Part of a small language model's weights.
Size: width 128, 2 heads of 64, MLP 512 ReLU, vocabulary 8192, 3.02M parameters.
Architecture: LayerNorm before each block, rotary positions, no biases in attention or MLP.
Each number is 500 + 50 x the weight over its row's rms, rounded and kept within 0 to 999. Layers, rows and columns count from 0. Numbers have three digits each. The size before them is the row's rms in percent of the matrix's.

# q: layer 2 attention query, 128x128, rms 0.0939, rows 72-124, columns 0-127
# k: layer 2 attention key, 128x128, rms 0.0946, rows 72-123, columns 0-127
q72 106:533483495485458491438475509445446472464484539561480415550481500526482436576530557408506552497442430569560477442484502473549588451450520552546429463480464494396526456433493478500495550559497407512520495554604516449467434473591452580444502458464562471394457438595509543455480515512554462396448596543535471440587535563471397535495555545473473487517528472591445535480586469513503549484563
k72 094:476573513465516423533530495553506492542424440426456536548427480504488540449533538457574475559438514515514444445535549487505464468457501440489530564494538446499527578484464450562490534490516516375485458518337472554518564495350479518532527461559500457539448486582503560489547556467487523479551503446495485566533499450457489553528569418399377534554511533490448392464521604592524532538495
q73 096:558536506469541614572525473468507518448436457520461452446520473481536482535519474528526543471496515585432460475537582459459398496546475557409560483558570423470502434471578518517469483550455465445521459611493618398471501490557488461520506458569485372524524452447594483521490492506547439468494471575565583502412576480558564505488558507543432489426492581469494560442479486540485460411444
k73 097:519555467522448548459526438496503538505544539508493463515480469568584423485448513445529417499452551608420446573491471484465414552520548500565512592545495465541519461493435494548468419475457545459601509448453527483449475582474393466568589437567487414433496517524611550406554450479498423556517494458598554455492517504457517517549517439484524513514454456470539534549489633437557477481553
q74 103:494452497505454538481579471510449464498506421533489529490532489519420551562426432527517486407567517541500511536484503588551508510481485605471517498517431422444479515455589459471509460469500486502567449541513503587479508381496544481451499547491423500464475441414492571568404475565432578456535484581414547387521519463577444428450522520488577482457539458596551571434545505489448552539615
k74 096:501493576542509499460536513570546526425440481390583452477398356574459457524548422541525457451517565497487589387510490498539495570411475519451478466530417457433584441480514477514534528529517415451556380519465543474563546444524442503500524501484465549579554495515431416517529539457574529490563413471581478457485483514501506467523535520481478509544525474588457557528480478507586530445564
q75 093:444537456581473446367531442423543561557477526406487410485510611451449500464467452394443517492555489564479467454522431461572408490413564564484469552613508510566501516553541455447470489472461559436561464495452551585507504495456517503515512520462433540623525476475542454507522519479537514566536529533484590548515463476538549503544437437554453451476534508423563520556488445595535501524488
k75 096:518542521533424530503519589509467570439529504516455556583522534519477390459503538541435460491505519539504539464449534497559578554533490508448489574497445490422493497513483388465570399405537539528452552520436566553499557466501434355552456476467545482496486481503481555518490442543486494494382511478507550475637575541463493446424538451575588432453499481570486590451448510436491502571517
q76 095:436550531444500473530509498433480458507554517536505498488546554489446457494442554585458537447500504570481457431514524483476453557518531454523466577535500506546536594522553460457462474491506529508422487522496542474566465549547508431465540505576595459518523522457449405430583524524382394564425500461461518407617552574509529523467511574645461523495388559523458500370505525473514553537473
k76 091:524491594459504525528565514500495487530443517503468488486540520509546440486510506475467436532461430475398540396498532430449527488517532535543541534534570500584498417439485522495589480483444489547503465493487442413479424533435452519530608498521601540475482592440509431404491515507539540482475431503504558437503523519379544628497529485454444451540458487600517527445474538473598602558375
q77 096:541466510508485469497426505537505588464565415460493460525517505548545489527593565509477496434557423471502424489530508538530437441437518519541513518502559528497423460577434444417505468514566543525428545547512458378391413418487507582501452572529523620588459460527522406555473457462519583437563522461471524577431502561470514504513565563516418539510503437534522563566444450555512535506541
k77 099:534583411504544384624461586442484526485449470444571511521519509540575379490495531342562560447465500544520466556542458468451498495472447507520432493541552563480509503512543507444414420505519549528529551473501502419518603469488539401469514467429432472514482463446615438476459473495521403515510573489496578513537505518408518526500552552437472525507566481486473536488458535594493500504498
q78 091:499522552499517499509542395556497478471528432515559456460508485535471457438454433557545450536554542499462524456449540422497461454496509482468537461466647497445496563464466476486465460512504586560553426461490567550542435634468427514477492473548525535498578421444535461444532572629480459453506524587584543464502397493489449449494533436420508443512646599529513529499525468467452486504491
k78 095:455556603474495498492589487547484494514478539592582414474499422464552526512482479594536480484558447388529374510486487443482555449539484410478511566480628413418453546438514497535528530524568587536582441430508519406531479496454449480475497503504469471539579483443499493507511460537480499523504439581496579451526553444507469413461499436473433559538506551494582579497480485459482515604479
q79 098:579474593538489554436527514509489460568488424457574518498475479493513502496525510502490540586504460533546554447520479549562598580484579527415534449513461575413452431524484529475489454592511560476508509448462343521514427465464509531541535502540561479490509576479452416488496501503490469496384423503507566508511391520509501509523523553620414449404555504384457493548488570556486558451484
k79 098:452486514501438564521493573530424433473524423501468529514481553515451418560494607464554449586510464462427570498490487492528525545485470498428568528590474495497473539498486506530533526451453573475533500532504443455589506559495576565571428338507432532598542512473446544513504607482488449466529447539530446451576435474570506541457612550587511494589461420510447420483464458486476480483480
q80 096:485493509534403469410523541567493552416505524449431454496626479436459570575460504480515559539499500498571377568511554558454436455506545507462645456513496437533478582522479472452510495484389531440501506482560527479504476524465475469458415475484502528654545464507498536421552555463520490565534570491559462569555488455524600524464476448540502475415440511445489451521513478519454478469584
k80 100:530560549560475469524521500480503473566533517461513550551641501560502513615476526529463538475507495604528484429504525519495456572407486551436510463544509424504395541589385556461507487441495511564432524588501593480450548506462512503559461491489435444329391483455472498429526501530477572481431457549453442497518423557558488491482437449468484469457468479532512545522500449561450523544541
q81 100:516488495504467435496440375578457477534417521555466442508536590542618574553433450544580437537551544564447553498517522462561441564498481521412490489517530564509481518488473592501525491531472399487474496517429417517381462494458447469612509482529490430509474529507592441446514463480536457400416500459504494529476460575483501552450523548502523476512415485552471447488607421479520460552554
k81 094:509491456476485450515484503528454513446464550496540464527500556560451549506548523609483445491481565532532500620520525372506447528539451413499493506556526557479571554486448527547474496586409445536480518545453459534479462568514441513602435478435564424456442558480515528473552503560549413482499483527562373462573454555533492526418462602496503480530450592487529497494497382376550521470464
q82 108:492536499578447506521431540606479363443540469448528468408463607458481525470569510532537465513438570526438545455469517544552503487604543469448549450585469417507549443529469532494488479554462458508452467503469502579508447529501543511531515524608433481529429406499550399529500495535392479530493417525571455437419514596468573535554466493464505486467516587560454533519479500414550528532519
k82 099:531586445476473630602475530464443415528449542488546437492568451536483428462525468544602508565531549472397495504516467565469455534557496539442369570545454450388465517439404495504516594571464496489512509449444488431504472538497445553496554517525524514455505431543453457434453468521551456508444511468511466546484541476532533524496528574522407477488623562494502604492495480463496468557561
q83 101:488480509464455559505575490483448480510505541588488483570574486421518534502604458494437532483511511520483517516540497449441596441475470560451422456567504442462373506413534528519408465549459479488562448486439533529487516454474526534509534519464518673446528363487551466517563566490463493453523447487551453514465422467521518499499522485576489574547586577484459495428554561401532396498506
k83 091:498478502565475529493446501526517465474567567534545431584454522458521507499535547502514465661527507536468488496548474450523522664507510537512621540501428506451467560514484519481434506508501549494468472602465567554494527548446520503414477570514477415518485425585460503358552398571500419450513507469496453551497563478553478469518502456497529482431478454510433490547517426610538492433583
q84 095:497493513523511493557529451506546491533660463501509508530529453536439457484437399472481467477413638454425547531536485537530588427511477640510507548564446474592524541567464448547469589470568467497527525522478508441579527510456456459538457519459529538544514535479487453479551438434388487481550453531554434477582466558414537510530611525464476427446466468528484510515519457503390485485493
k84 101:538587506465487520547580467462531514490498534572476479550556492470546459466517526564535505384390437525559433497509516487521524514501430536509529514527477596553541529430491536444497490520542615352522560473503485534453473559471474563433473493469543524431511403458451418549519503420500453461511630516400429480456360493512490496482478432550476577537536492593514543456495559458415494514504
q85 098:463505528496546376580476529430468489493458497565464482494590495405492523501490525481523456559534408454494463502583564495486546506522545485512497487469501535534521471411550612554584495446465430446539453419602453470526555475454538437537566542520523492455457517613537518477466462486508439559560421481597464545442497558507547403520501469518465411476573504460420449527362441580472529511460
k85 092:537451552568517439553478391484462452505445446451457506499570531601505493524458537473439531653559608513583510512540557547506529511576469496509529435495505461511459509508428510496436574472466446430470533489498455521558468534531507613475384529454606469487567536515549503518494519615524531556490579434490482457426497486487435448497475417503514409496478453535534459485446598468393526466502
q86 101:514559568475448476469498519523518514464484471483438477539358422538597463603569453537480423505482508519543473476524446412481527389544493492495502431453474605480585450487565450470513461529586447482504495480459523470420593484511533474544562527462625542473608610508522535461463457511530507510438519506492476473592494547472531508591440519548506480540571457425455466437545561443474459409510
k86 095:491535487561489457393466503490422460477544451434511442484434552493633459514542552562465467551455537523455555483475505533537492509440489497559544462524508484533423494462542470505436517549468610452536514523571482543518477433505481463458520460438570664513524486468476506486584483454404570515602509518560449550543442589627504510510451519438531477476523600393466455422538503444447455471507
q87 088:463475454493412496461529503501516533457471495461538526540543476582474484460400531485492457536528518468411548521494588463423514502525543633414433487511460549516513385569487448563460544409502548575594424510443517479489523421479566513472494535518505572561612462553548530486433450599539496472574534460521566484500491549399476551584445470486589537474383493525451525546478471548563520457518
k87 087:519466497494539460482435442553515535446467551448482463503505539519503554441536384502464479435497465499583521534552430566534435466544500600383571511532553450440502417496584513451493473525583570464434473477463591536448483447627377525473504502537488493644482441507555483581527490494454491504465607517533582486616516543539536573536528515481438490471464520492474526562557492458451495452505
q88 096:563508550475501489518472535497536440561424497479542486539532511530512551522336455526443529528507534515461429514558464503473516479538487431451392510552524470489530481596519445446448506588550520493433498543510375504439495538476476603563504426536470538393522506517536603428420515569510437594566474490550483552454433448402552455455465524477475563537499530528563498464467531552605415513450
k88 099:513534490441453460523493397457501446468522485374505487429504574342466502486525463522582492470470504574458534471536520525568474512485491510474610494461509596464491426472565595543468539548522459473480414508513449458623537536547473482472445581475461489566568546493597490449502574506496497462417495548591574535531495541473427456486433443436513492521485596446452496550503434440513463562440
q89 111:457482494533529433464421497473575487496489556523542547475584562472478482557537449435506519514410482431482505534507434552523491482423490533525512493514490531447478521519543559465434503421527435566419556463482539414447494430538512587510498530494493466557581507400561563527453544615426466471507485490432439481482557492373518528390560549451558365534581486496479522421576586590503520479508
k89 104:492470539524543501465572485469457409552370530488531591502499592447465427483514454529517517526442437498541476518572461460540525406539513437561508499485595569440537478493524483500407443463550364478569508496486551447492496492566510490483542606470516507510478460452556590448495458500518482463583497534424516587425479604556600474540517514527374478499470521432492516502546595569502430472512
q90 098:498472569540449483474566519477491528547451470535538460404519426576545507488548503440529420662443479473530535558485407462477563454493458432507476504414559506472506613543584452455573484565460500487428549456568513440557513467588523472509397541522503501518486530451458477459355534487602495451542541474535424518505492489515517514522496470450522478496409553554617495481530561507536594499520
k90 099:503534480491467479509487483512441469509566546633560487584537575521528481454531474496487584523540421505481551552558517480491503487441552490540515445494567528523568525520492509470445491512540468443463447395605510527470519417465584522582407439473422468473408464561441515594540469453413563489522531563536490581461455546500506515574349549477514527417492458427521540532468552544468535571398
q91 094:482449463506467569559427461407452527559574536591485518582562479417469448501504519612499481553501419440558486530467506502530482510452590553582502450377512549513592475488501458486454517548509518434488604504512407526511524505426474486538574501539557435449411483451486513497500405452555501504433559505475560464537556537489501527552361469466479500567562536472524521436561555501519508608550
k91 093:486487511407511453460443470350425548581476532543616543512449394590447492530489552473447473483478483463512537449468536479542497416476480482565536471471539439465569528497470464537629519399524587539529569435491461536610492542489517423455486549436507590489463588516483492461440523526570571483509510546517485423574563496479450535558467536448511468460475571478508481495474515596548546437493
q92 100:571538581453433414531570555518563471432552459405494615504429501472469603492549496422605571509529494477473514578549592590547471449455515524498596486471505471537432531495546529491480580445528530477556528533461460536514538534461567532476486618477525428443564505434465564479494399476531505418456495556445479499495481468422420501496552542519477573538512462503524408467458516459515586531458
k92 090:528458546532484572490510484505494473480521625404515404422471448547489484505493615474518484505377550512564458467539511458487653453458452467573592469500467467462464491581440557470538438506489524511609518576564484504519493502479503526522471536525424551492514445504365450593465415438529419537489545561537474449563466435448482497518565573486476499526525527468451447576568525505459473529544
q93 096:502568510485408573492494462546487548474504608508566477554573450551618466523473528596432487554415465459517486417477495504525469546451503408401500565412557527537488586488539510470484527533515563407497487480414533519477495482489585556498483414539455503529546434463489443535567562431482439468582540460479507453450480455611519513617535448580480438563542522527421496540463462473564508498471
k93 100:442432545485521556458515562483528587481457524529505552546475479556556445496590411462478489556572445424444534560553531545594501499570484469501545581481484539579487517413499522446535523488480517508553410522465523462482579420470499467495576420371484485403484492466564513491469528610415511533403511540598385490548584471426479517498509490525453460494512399464497545490429431499483523543509
q94 104:508491524523413501424512518504581525472468541470520522531513474612468524394504470496425466483516490508492580601534535499451489518557501538510481570553513506440392583541517501391557649505458410481577515467496438524491567481493457496563561464537498461600488510446516411532518549488514462500466478488530517449558499531540560551439432513398530427505461376431418498439425541500593501497454
k94 100:555494563461496521452506480444452482512512575527564571428524529567501505498553497566486553405439496494523537503632486471499518445511549518537489557494434550472408440547443506542525505459507619549499396602451490497619520451560440477481454459546564428530487565506391467570504516526462402467406556383446484500511527489527490506454512560607457458478485487460441449512504526494497432551418
q95 100:455498481520469547451481441518487472408493515491500518491428499649424544499494501513604467449489596612535559504485538488479521521470530557589465589469444591516531453444523480490403510488551478491490579479462569604426469475516429503517590483422412520449429558485556446511506511539628476462504547509493427490505488493528455450476531542532403556437578449500519406444473565462522542450504
k95 101:541413395474485486586542501458451583531396612534550426451446481508551534468435401543482542465514464450522513637496649518484456484479503544514524565502458541541535506514506477543494533487464484534450529496527516494487546467515509425450571429514490484642477563464480557488470457367492503513531539555506475571492573609519457431506546461482512500470537501533503457368469519456529498464462
q96 129:500511468418527555574489448475433501499438496529511434454471505449524470429550492508470546513484474466572379533506562408414486454553361502462460545426609501551504424526559573507459481553480529465557460522519547476502505525498480435600473535473488528455521487486498506457488602449579575542360565568498519576456488481543552536514588498543459484560510550467535510547456503552558400392506
k96 077:472532495531486420545528459472424490607475496463425543518499509520509451434490410494558393537513459517521569600562521516545429421495573609460478409567523472500471488393526491518553593454512463500575461534518525389478472563559499493474476482572496516536531586553494516429540447351500496484422477527535510496543532457510519511536440548512443497534469461508436621583547409534471484482524
q97 078:505471503543533383508439611497550460481493662495627449490507494582494521487519466547520536501412549451528542501576503471555444499492508511585490520500480537549438517450538502523417426455467458484474522471446542508512492483382518514560523521511474536526565556528453588575542417530478434533550562395485452504426482493447516393467430639513505538517448437441470490508519543443482508433492
k97 088:437529578610466544481400560542486518457502511525475568538551480469456588515452618515448451476503519571531465385409502507560530489481422332500562546463445492493524576584536494528541440518470509507480517530459482612449489492512560552531570563507575385459439524504428453479587480503434480518526501498503454443533499497466538399474483445505551427475477522476447431430457472495504489494528
q98 094:531543457582453472467457582433597497520425527436457597477436536550448483473462436522519536486485480498563517526571441477576549448420535496508491464537432422527454472487481417460495442462512530523480594476501455578554494469456558557464477499545565549568550503441511489566539477511505444468633504432457438439539521544491453559525476575457572491507461488486445642520511420532493463641457
k98 085:528439451572434436443607459528486481544535464556488639451482478479562510569569543630577539522456539509492512587460531482463495478466488593546448420515502584437441617507508549525481463530408518462475467565456452500529571506523448513456436520481468519466475450502515476529495502521530545430601459409420601525506435505472495481521492487457513592469470506549610443493470461456467502416538
q99 086:562428406510462468494587460441565560454609549478510458458541416493491541505510466561448506519416561550461503514453450529536523478409534464501517426512483413509563546436452509551528519504503380588421563495540455520467561479541565476507485471548374576480412525542536491516481438609501462524631449460522524487519485573427489531404484555378494527515513491492527510484532531504477563534522
k99 087:513477611497419502459409595484571545490523522542462443521460424444460434489506562545510527510568522481393541431462440543507467575487425511483441525590466531479492551512449439507471491452466579463541404506459471432493629460495542460546493556543507440440547507539541366553545559525482389500545516525457478549569448508462547451534524486563434459442544533446546522489485447490474560492608
q100 104:395538625548512492481468520505448556452498557566515471533533478467527507492511601448477556495530505536471545466504436491559544535538606492515491540434375513523475440561555486522478515384529470486522568517538490545500563391408475528443516584573526508445464535507599526539393467484390417516455515470534503425507490527416535492489464421447490499534454466465512435409604459541552518554507
k100 106:545469431473443517493475425478339438504514469514438525452572473502442601484426591514467516512480576488496516448455572592428591485548489513503544586511585493481519414514549584536473445570525450600458445468475516464412495442552531446476553523553459537473437567556472516620495477526524449509431465491513454570511487391547486505497489604486561493532543559540504543452471507561510542493507
q101 091:510477566493506438520503547451498394489583545496544471517405488547511571483436517528487384359486466573416512458457393455424525539566524519552479478492539498444471561423444509506521419578472569585525528494533485469475457482543515501434523588474602441507540564438476501518541512515488524582410437497471448509486458463509463596488543575561575533535472551590575530465551480436445501517525
k101 085:473474507491492604575514563533503518458489490540443596516517473556449426535485448589500584496449540480407438412513435495393538521495527430549521546538492523483508524532537472451550571460440557509507477491454469474419449588495538489473481526525453468401495506484508474453535432535449508650466517554404549491489521523491611439514491498523441470545423514353475482565542581472431507586550
q102 098:525512486477506437425471528462531509544531532458490569414552555477533546517460477653548530520508556444413591543519446529482567519392582504472464514496559540564534507552519528530465471477635515488479478421523573482464448536409450515465526403593509559524434565539503430488578554526509500384547400468483511515558508448559507528441474464486574463483473455452475556497442469432437539548445
k102 099:427473433442516503443498512553568486444581452563498466456531461573481587534569556547478583472379543498630456502530541414489480559491453535532486573508504441526530475442517496430580491487472559521568437488554497550459516461539518462455499528537422452452494479579421561547473473508458508442609513595433503473508509597420518471453590444549486464492387587531467547551508502493531482469561
q103 102:568490573551525455545511584501507465466458433498527528546553487545525444492457520501487546522528582479494604447592461475444551495437516425530510452453453470494445496456384553613553528559545462538448455491499602514471537464564565497449537516589425574426435554379453510535550481575489452535535497365432434449500507463458481449415457563505542517530480446527571486540541501427523524523467
k103 098:495485551550472554458478449511523536512517643451444521457493480428565583570505500461456562484511516499482438523406534570555472553537491532566425479493527506550552484532457469546532512492455465537504485548388520464475513389495543500576495553531424494375457527583444515583466515579519415460511535559519581538415452532406490441537516518460562483390422397505527490610496514544543488512495
q104 099:446439517471589512533488600622522443550466451528494534483432554529484553568472500542528460506586434542558510494498526541468450486554419438433408492508463382526457483405557573561525389543471471506571481469487434468481533451444536540499524549405451521516533481512397515484510408540511449560492505543523423503499432526528466471504538510482568509460485388483574491540557615575564461500529
k104 102:448443484514551480505500449613426419456564555537463469459560566571492570572584479442489454459542433514587490520483444478519563575462423456544434424496568438498522508495504433389454520491513393478529416526535513526469497440522521537499508530544471516561500557535525496496469463482579486484578541472454484479523506497519488489535530602426474501443392385554519516504642422570469464479565
q105 106:439437452406531477531510530396516443512510429441500600514536491442486544506482517470521542516550454390587479520493455478473462452554559447412497562482538406575453557509476477565462548510493562545501514537493499438442479527517567495448446547519572520369477559488470477448494495495535609544503590461498505513532527561516461450492490524638532387443511527532505511493442630466486512391456
k105 100:543505493450472546500476490597494552529578488496394593468552488460478428543497524440526490533559578394405543445548463422435507445562509570524582461472557531555461480478409425410552411588464411480459496544522487509461506476451518565464581475582538492497554586576401522511496529503481508499473550565490563440527492582518468453545540464542461414452492459483436524489419485537536506516570
q106 097:464443482578601421485496541422567492433492490575456451425595421436516473543502456476424516542439445480536599485489481571387522433447594551414477561535582511506450507487555511514437509555577473484497506455541548467513498466485447448511476496505469432442555501554551467503438464437466505458430404514583519545516434445592553559562530533509527517493464517492554553503524485604554589558481
k106 105:539443447459503450515535392562492490528501435488500478502575553410488481646484420474510558429535453456479537585509494519479468506538480567540520517449509543463465481498573546497470498504515495451517483438618544544584519519390436410548524409465410525492470429503534488524422415559550480514464487500529500543446492548508557474400579534527503494403456553581391424576542542445494504462497
q107 097:540547572491479535391478514442493467471547534456465487474406463448465512533502469501498515496548501495535574468497422501463580527473489551565477473577524472575485569568517416588503423562515443600530561507548511451512527496541503593455567533526459417452499539467420555530507428495490489479542507495507478565401438399403496508574456557458561544430479483379609406476578553471484498463557
k107 102:524506459558430573379475450510548432454447533382563604539615450510553469493480547533381523525552465481465577495409489488481427532583368533456535485481474537533539512523515472500545507575440506475403474508546500530492520533526613494486461511521534559545540427493509553539583482476532500536494510574529512431454480535458485414535451555447561551437496600447504481465543445530502498468420
q108 097:486509485555499541500431375425523433478544510545490483437442464497612527537517490540558517521546553486538458534537603507539465555533427524492413492497551508473483506450499489557430526504502550545496438427558529521487513556438513471467463520532514501553558498526462413512432541632544401544423472487558604585457474500462506423429579558536428532451604512543495434425528421496403452559477
k108 104:517490470593418429478537529530584514477472581613553498483500539471507497439371567504540486483575520528486573459432575502438481466504516467521537504413552551463436426510489508640460495500501495524559445379550477403500511536554518531451450502508513551491575470471647509536497449476506396510563417512517513530538426502510557470535492437561420456420482537562518512505528412471474525507478
q109 099:527491520494494467536421399448513514462528496474538469513413552452579472539579462562460498429479461481475464509421488527507580473555461549465519443470489527551358472539444503402537513469552445483511409548528516498514406521566420469463508416473481581508611491535521486556547543418567602493533615480459503567522468501526587395468470594490500460557515458514515468545564452464481555486585
k109 092:495546467552509462575429490398599515598557473496544530566481538435522504608549539491585426506440469451615503515506434482539398458468548413614427589540450477621430544493574516446493557447527477540558475464560505490507498446583474494483499521505480463515435460487518495535519403500639442498521438495429432495513475534503572482459508543467468470509539520504494417526508544478446506510507
q110 094:469458544486567492538427516551471521553415471452590462525521515504463506511539611394447510572633484468504458504456443580538517412451442492501527550436474475477483481490588595508501545534432517459497571441455495473545484459518508504490494495479413597492527534451489498513496574440575506484522566499583556550418559431390569499429590496514474417424556513504504423600472502524487473581510
k110 103:554512491515468549596480595508480485522487470560516516500522491487556479495535567468444565515549584496540563566453498591513519478536574473527457504496546520514534504468376499422513470372474469517601422583488576496550494499600528489396433590498459465452425492461536501551501538374530509510463483501553504498468383500393479486508539450534525449446464436501517430609410447539469450543509
q111 110:462538483503432526503504485529417498516456540463485565571550468439394510612536584388483454478431542400525409558451491458548436567545543433449603509443498432513472519433521602509436485477495411503508517531468479475513489504511520495505504570535501532420538531509435488541494502611493537524478539467553474556466427513495546537399534544542503587443509537501506475583461503584556423619560
k111 108:459536448489477496543546475489473534538414539538558460520516527421416455455465416414502498518536676455426492496434516566519462550521487597473587402487510529532398501518456489470380446484506488567493469526472498477523518506554610539458495560452534479457498534554473527575474452525575591452456502504500549550475484436547588564402512557465477483522453396431538520477510480540497437572534
q112 099:533451504595434460546432534551592542464529588478466516463445525554415471492521445560523410438543464458452502506484484488549546580530403512534504587507498488498469504540497565578533546508438491423481467370485420511577556493517485565468432544569468570542412563511442447500489482555455541500462515509550443569523441486457436491413480491445494471584530582583467512485558466490477471621581
k112 097:503417483501454511531568545560590497488445454508538490557558585598430503505577444477522439466499505418428584579502577546497497475489556487504435567509531524479470452543506538485449553492593554526481459496483536505458448530559554517458342469406461434453506481605520474488488509507558573598498399423471533431472448510477403434460561524457474510551516543487560501518464407570471539539490
q113 110:473561524575456490446501414534592486523561524365545466479603565501500502488522462512472559512507540509491459450462608524447466457417494475413449451548488456485481545447556531544528468557583582528528505560499531461496592570482434449480504576489526469450470522549547501501413544443513391558505476417556596544423482522371490459574538456452433491512470539438435537503487550492430551508534
k113 102:450565576550413538452509602578476486454518586398511491475608500492538493493414436465508444521481482517454443436532461406433499502598390592532469507505502528529527566535492439474468551458500588415538489395587566533384558466531485465451507554440521523496476525479474473547582557501515544490445517547477447470541476501486461535537496459589493467484542508579505530510519439426420572547521
q114 097:569556467575464545453604427569550499417434557494529472503512527464431539485504503470460455630610489512522521573457573425521540487495471473577504444432478519560527505513540486494530547475453457477476504590482506481512533504550471522409517453591517483547471453415478432485411490436539527515586521475421496465468619482447530506395525617434453551574489433516409446461525529505459526461536
k114 108:538553469493587480478441519492536436517542564554546478480444404520449421476464449546620441531482584582493392562567535425585507420516499505594461470513516408581473474543423487547414502453515521485550443487483548434594564513516445539486423472455417494540511503499575565557494419424536571494469547561517493544503503522432500569504473546521462559459513513495496457446555587472481437513436
q115 105:497470502452424538465518468445529515511453484470563504448473468512438450550513460493481497572566514432531397501537437507476468538502481548472450587446540499403437429619550497499531520568560593552504619541486554540576497545440546480434462521560645408601402543447507416502430508498408495505531458557454503517592517497516450486481530502482512529566490481565438566505475413520553474511524
k115 099:545408540522429516472467562546468580521508487573477494494597436532490424435439501520436470433543505516462496459599402468527629514446502532544535616510471526445529491564476471512485515546577473583537506423476416470450549465489493479492476505478537473441498466584586519654413607466451526442536438534452510480488496469549516523517445426457531529490499504466403475513493490519611478566496
q116 112:392518488492478458551499468490508533485544544412430472526527481518573456506601489491499559553535514530609447459491565514556463524513537488502426533501521541552516479538422590510574411476475469550461502487589537550539521471454553546570464385409569529476546469436455482479484399587475609488510397512463476403501499477510482538398440444559514449508568481454453501490512444474546528434379
k116 109:525423542548494546439473492640486466506472431501500562462484475522554534506511469464446502536505498558551429455542511516505526512429443453476498488465475461481574480436545550491513502524625506552487407517485468433516487557437428494452518481532508528532474575434512419478332487557493487560578522490499538513543550565570561532382566467617448551516578499369551452469462510531447428453512
q117 093:594562498426499389447560573542514501596458404532477563391556463575499599542423493515463452486481463509555459492391392581591418538381459470547482489550467456516467432564518539560519544497528491508501517465478587513520515551503577483432443587426481388519480480549526492498511522444539482462537531476472531559518502562546592549537508458473466481506510544509435517518477502454473450466473
k117 095:497519479485503476497525594395500473494460562490458523493611529549515519373491509512428460485497491408479427569540466505469509499452536502480447477449574484553531552582398478487563547614474444413440488611589518484423488488485433459540442473483490605399510443561527520489443560504386546548485555494434443481469479520441586410492560495533520492529551529565469465569522506496530462534546
q118 098:501524449419384493659521483426475500598510470412423472516393450543500486492469561504519533473540558391446510525538480551537531428550487496561523523449529544484501552471498515545542505486537486435569519545506490485442594512559386490566437529447427485508552499556496478474446549573505435524492525546487500467516568478496476491425422555424496579473491501410505542493544549547637430463465
k118 095:538486571417463516515423462549530515426504471456502514462494455530543514432426468514523545544379476538364550519495458538526487488482536522525519434482534466510522485541542522525592437568517536465587476536507556548463463515447553489442494594558516420535440648539425433620550539502494461548532454520547520469531582459556539430399469496438447467483505486549449431383436452532537520472486
q119 099:537486434508552472488489490489547546479451426498406426484495465475510517538558513464473583520488561446527415495531475516526465442562586561537615620482397496576521474514499504521538441582486635541506473531516472419484508541476533511484482453536403452500426530564575543552483473487532498484539461469546576475472519485559472460484503538556596429405432496426457394526620423514488528449452
k119 097:564484511486512579590542423468616518586518459455444535513448497462554420501461471449489563529498515473589496514536499444503482535455437526471384527438552540549464468454542538440492450435434500456541503514526403497530518526437404397505479443548474474523520604499585583424533511441487478595508481531548513400525464614594530460486467601507477505454512488553619500543503507514484494453500
q120 101:428572487518564494496509471442557501477454516540468473508427594500548570595526497525545440633493470422528486462463613514531484604445439490555494574442486473515407450427474549547508514401402515498514444586568568558445535498460450477480443485516479425486498481556540527495505472508530532530559454546483524445535541540524397518501455450496536525420439478465433539390416582481417516529496
k120 101:466505562447593553456479508599495560450490576491438528465540439505427554458536444499516463508532493452574513474557574470559518589438538463553416472514531498470489506541502535493516563528487565536493515460516530501370467480471492584519537451548516480514492573549546489463510503538572550572607528446467512471491550497489481482553569430555502421361432463440498442444487648421478382497540
q121 097:539635526568528564508402557462448485418530511640452576407525542616515452473468493543536447507490509470393498527482460524498566439453548454553471483522516509465480501445424572460576538475503521565554465473469566466444475526487414517500463413515468474512507430391549473485521533532514611576489524521439522575520437497512491537475532502564593529578470419488524485562411484503531471465483
k121 098:490546461522570585533546550533413564501544508554462498583429458552455631544496501479477465529428485446528518504477437509526475483562503476519428478455512589393503397596566506521560434517499497581395478525490515420570555505493573432533392528538533450491553431414522512537573538553436522529510420485531437563462471477528398478482499497553407488515473505568465504470521589475463472532460
q122 091:492522483484449384493468494468537526528501504536555424455483490501525517477579510597489461459553414424559629456416487447557456568498592486487487476367534400532486580447505470484494585446503472508567527568389517500480570499430448485513479525526525567529532485482478508356549496563525443482520527517438500548426555556468453521515452515541538517465474480462522490587528435633500540491437
k122 092:523411555540498498516441495512460539526518475471547512526494472530498516471524476484515522474419508493576420510415524505470502507577474367586484499591540541527506452488437429447592504530552577444424470488508578587406576494432626512483477513495521495495482467492544506495379455579497439494468460521409606467580514547535510559574512527453481523495403527525517586435509482429497550554383
q123 105:511479470460341514505388563607497556496515444502473568550551412423535469504456456440486520515477475500447524536593454532566536499484475566469388502556510437522481499516452499442475500401539506504503517499569509517497518437579467457594468536546497503504544554441404466469491463569545509521528607540616503526568483388550426471489421549484463468579592534548501454511545530505439508530525
k123 099:519533567437439487454496518450534526516469523475506496474481512474608486517559635540569483508468536535443649583509429512481509537460458473423571526414542415531501535419488556607431404500607423573554431477534543608518495504489556436562454564522481480483528491501512478535430502424497516501501495473563456422555463529510487483435602495481453472506475595492481525495482569515419524442513
q124 097:478522427466593505408503480507586587519474591544431557541511450493530463508505495513563501538537446518504498458483437508408410440506511454455556447510436451493579488490479622471559487553567602484446518410515553606507477518415458413563494558544545425438466593497484551560488482488543440496437582517513433468491488552473598502455584473446561440560493458480465488541535489440548564512485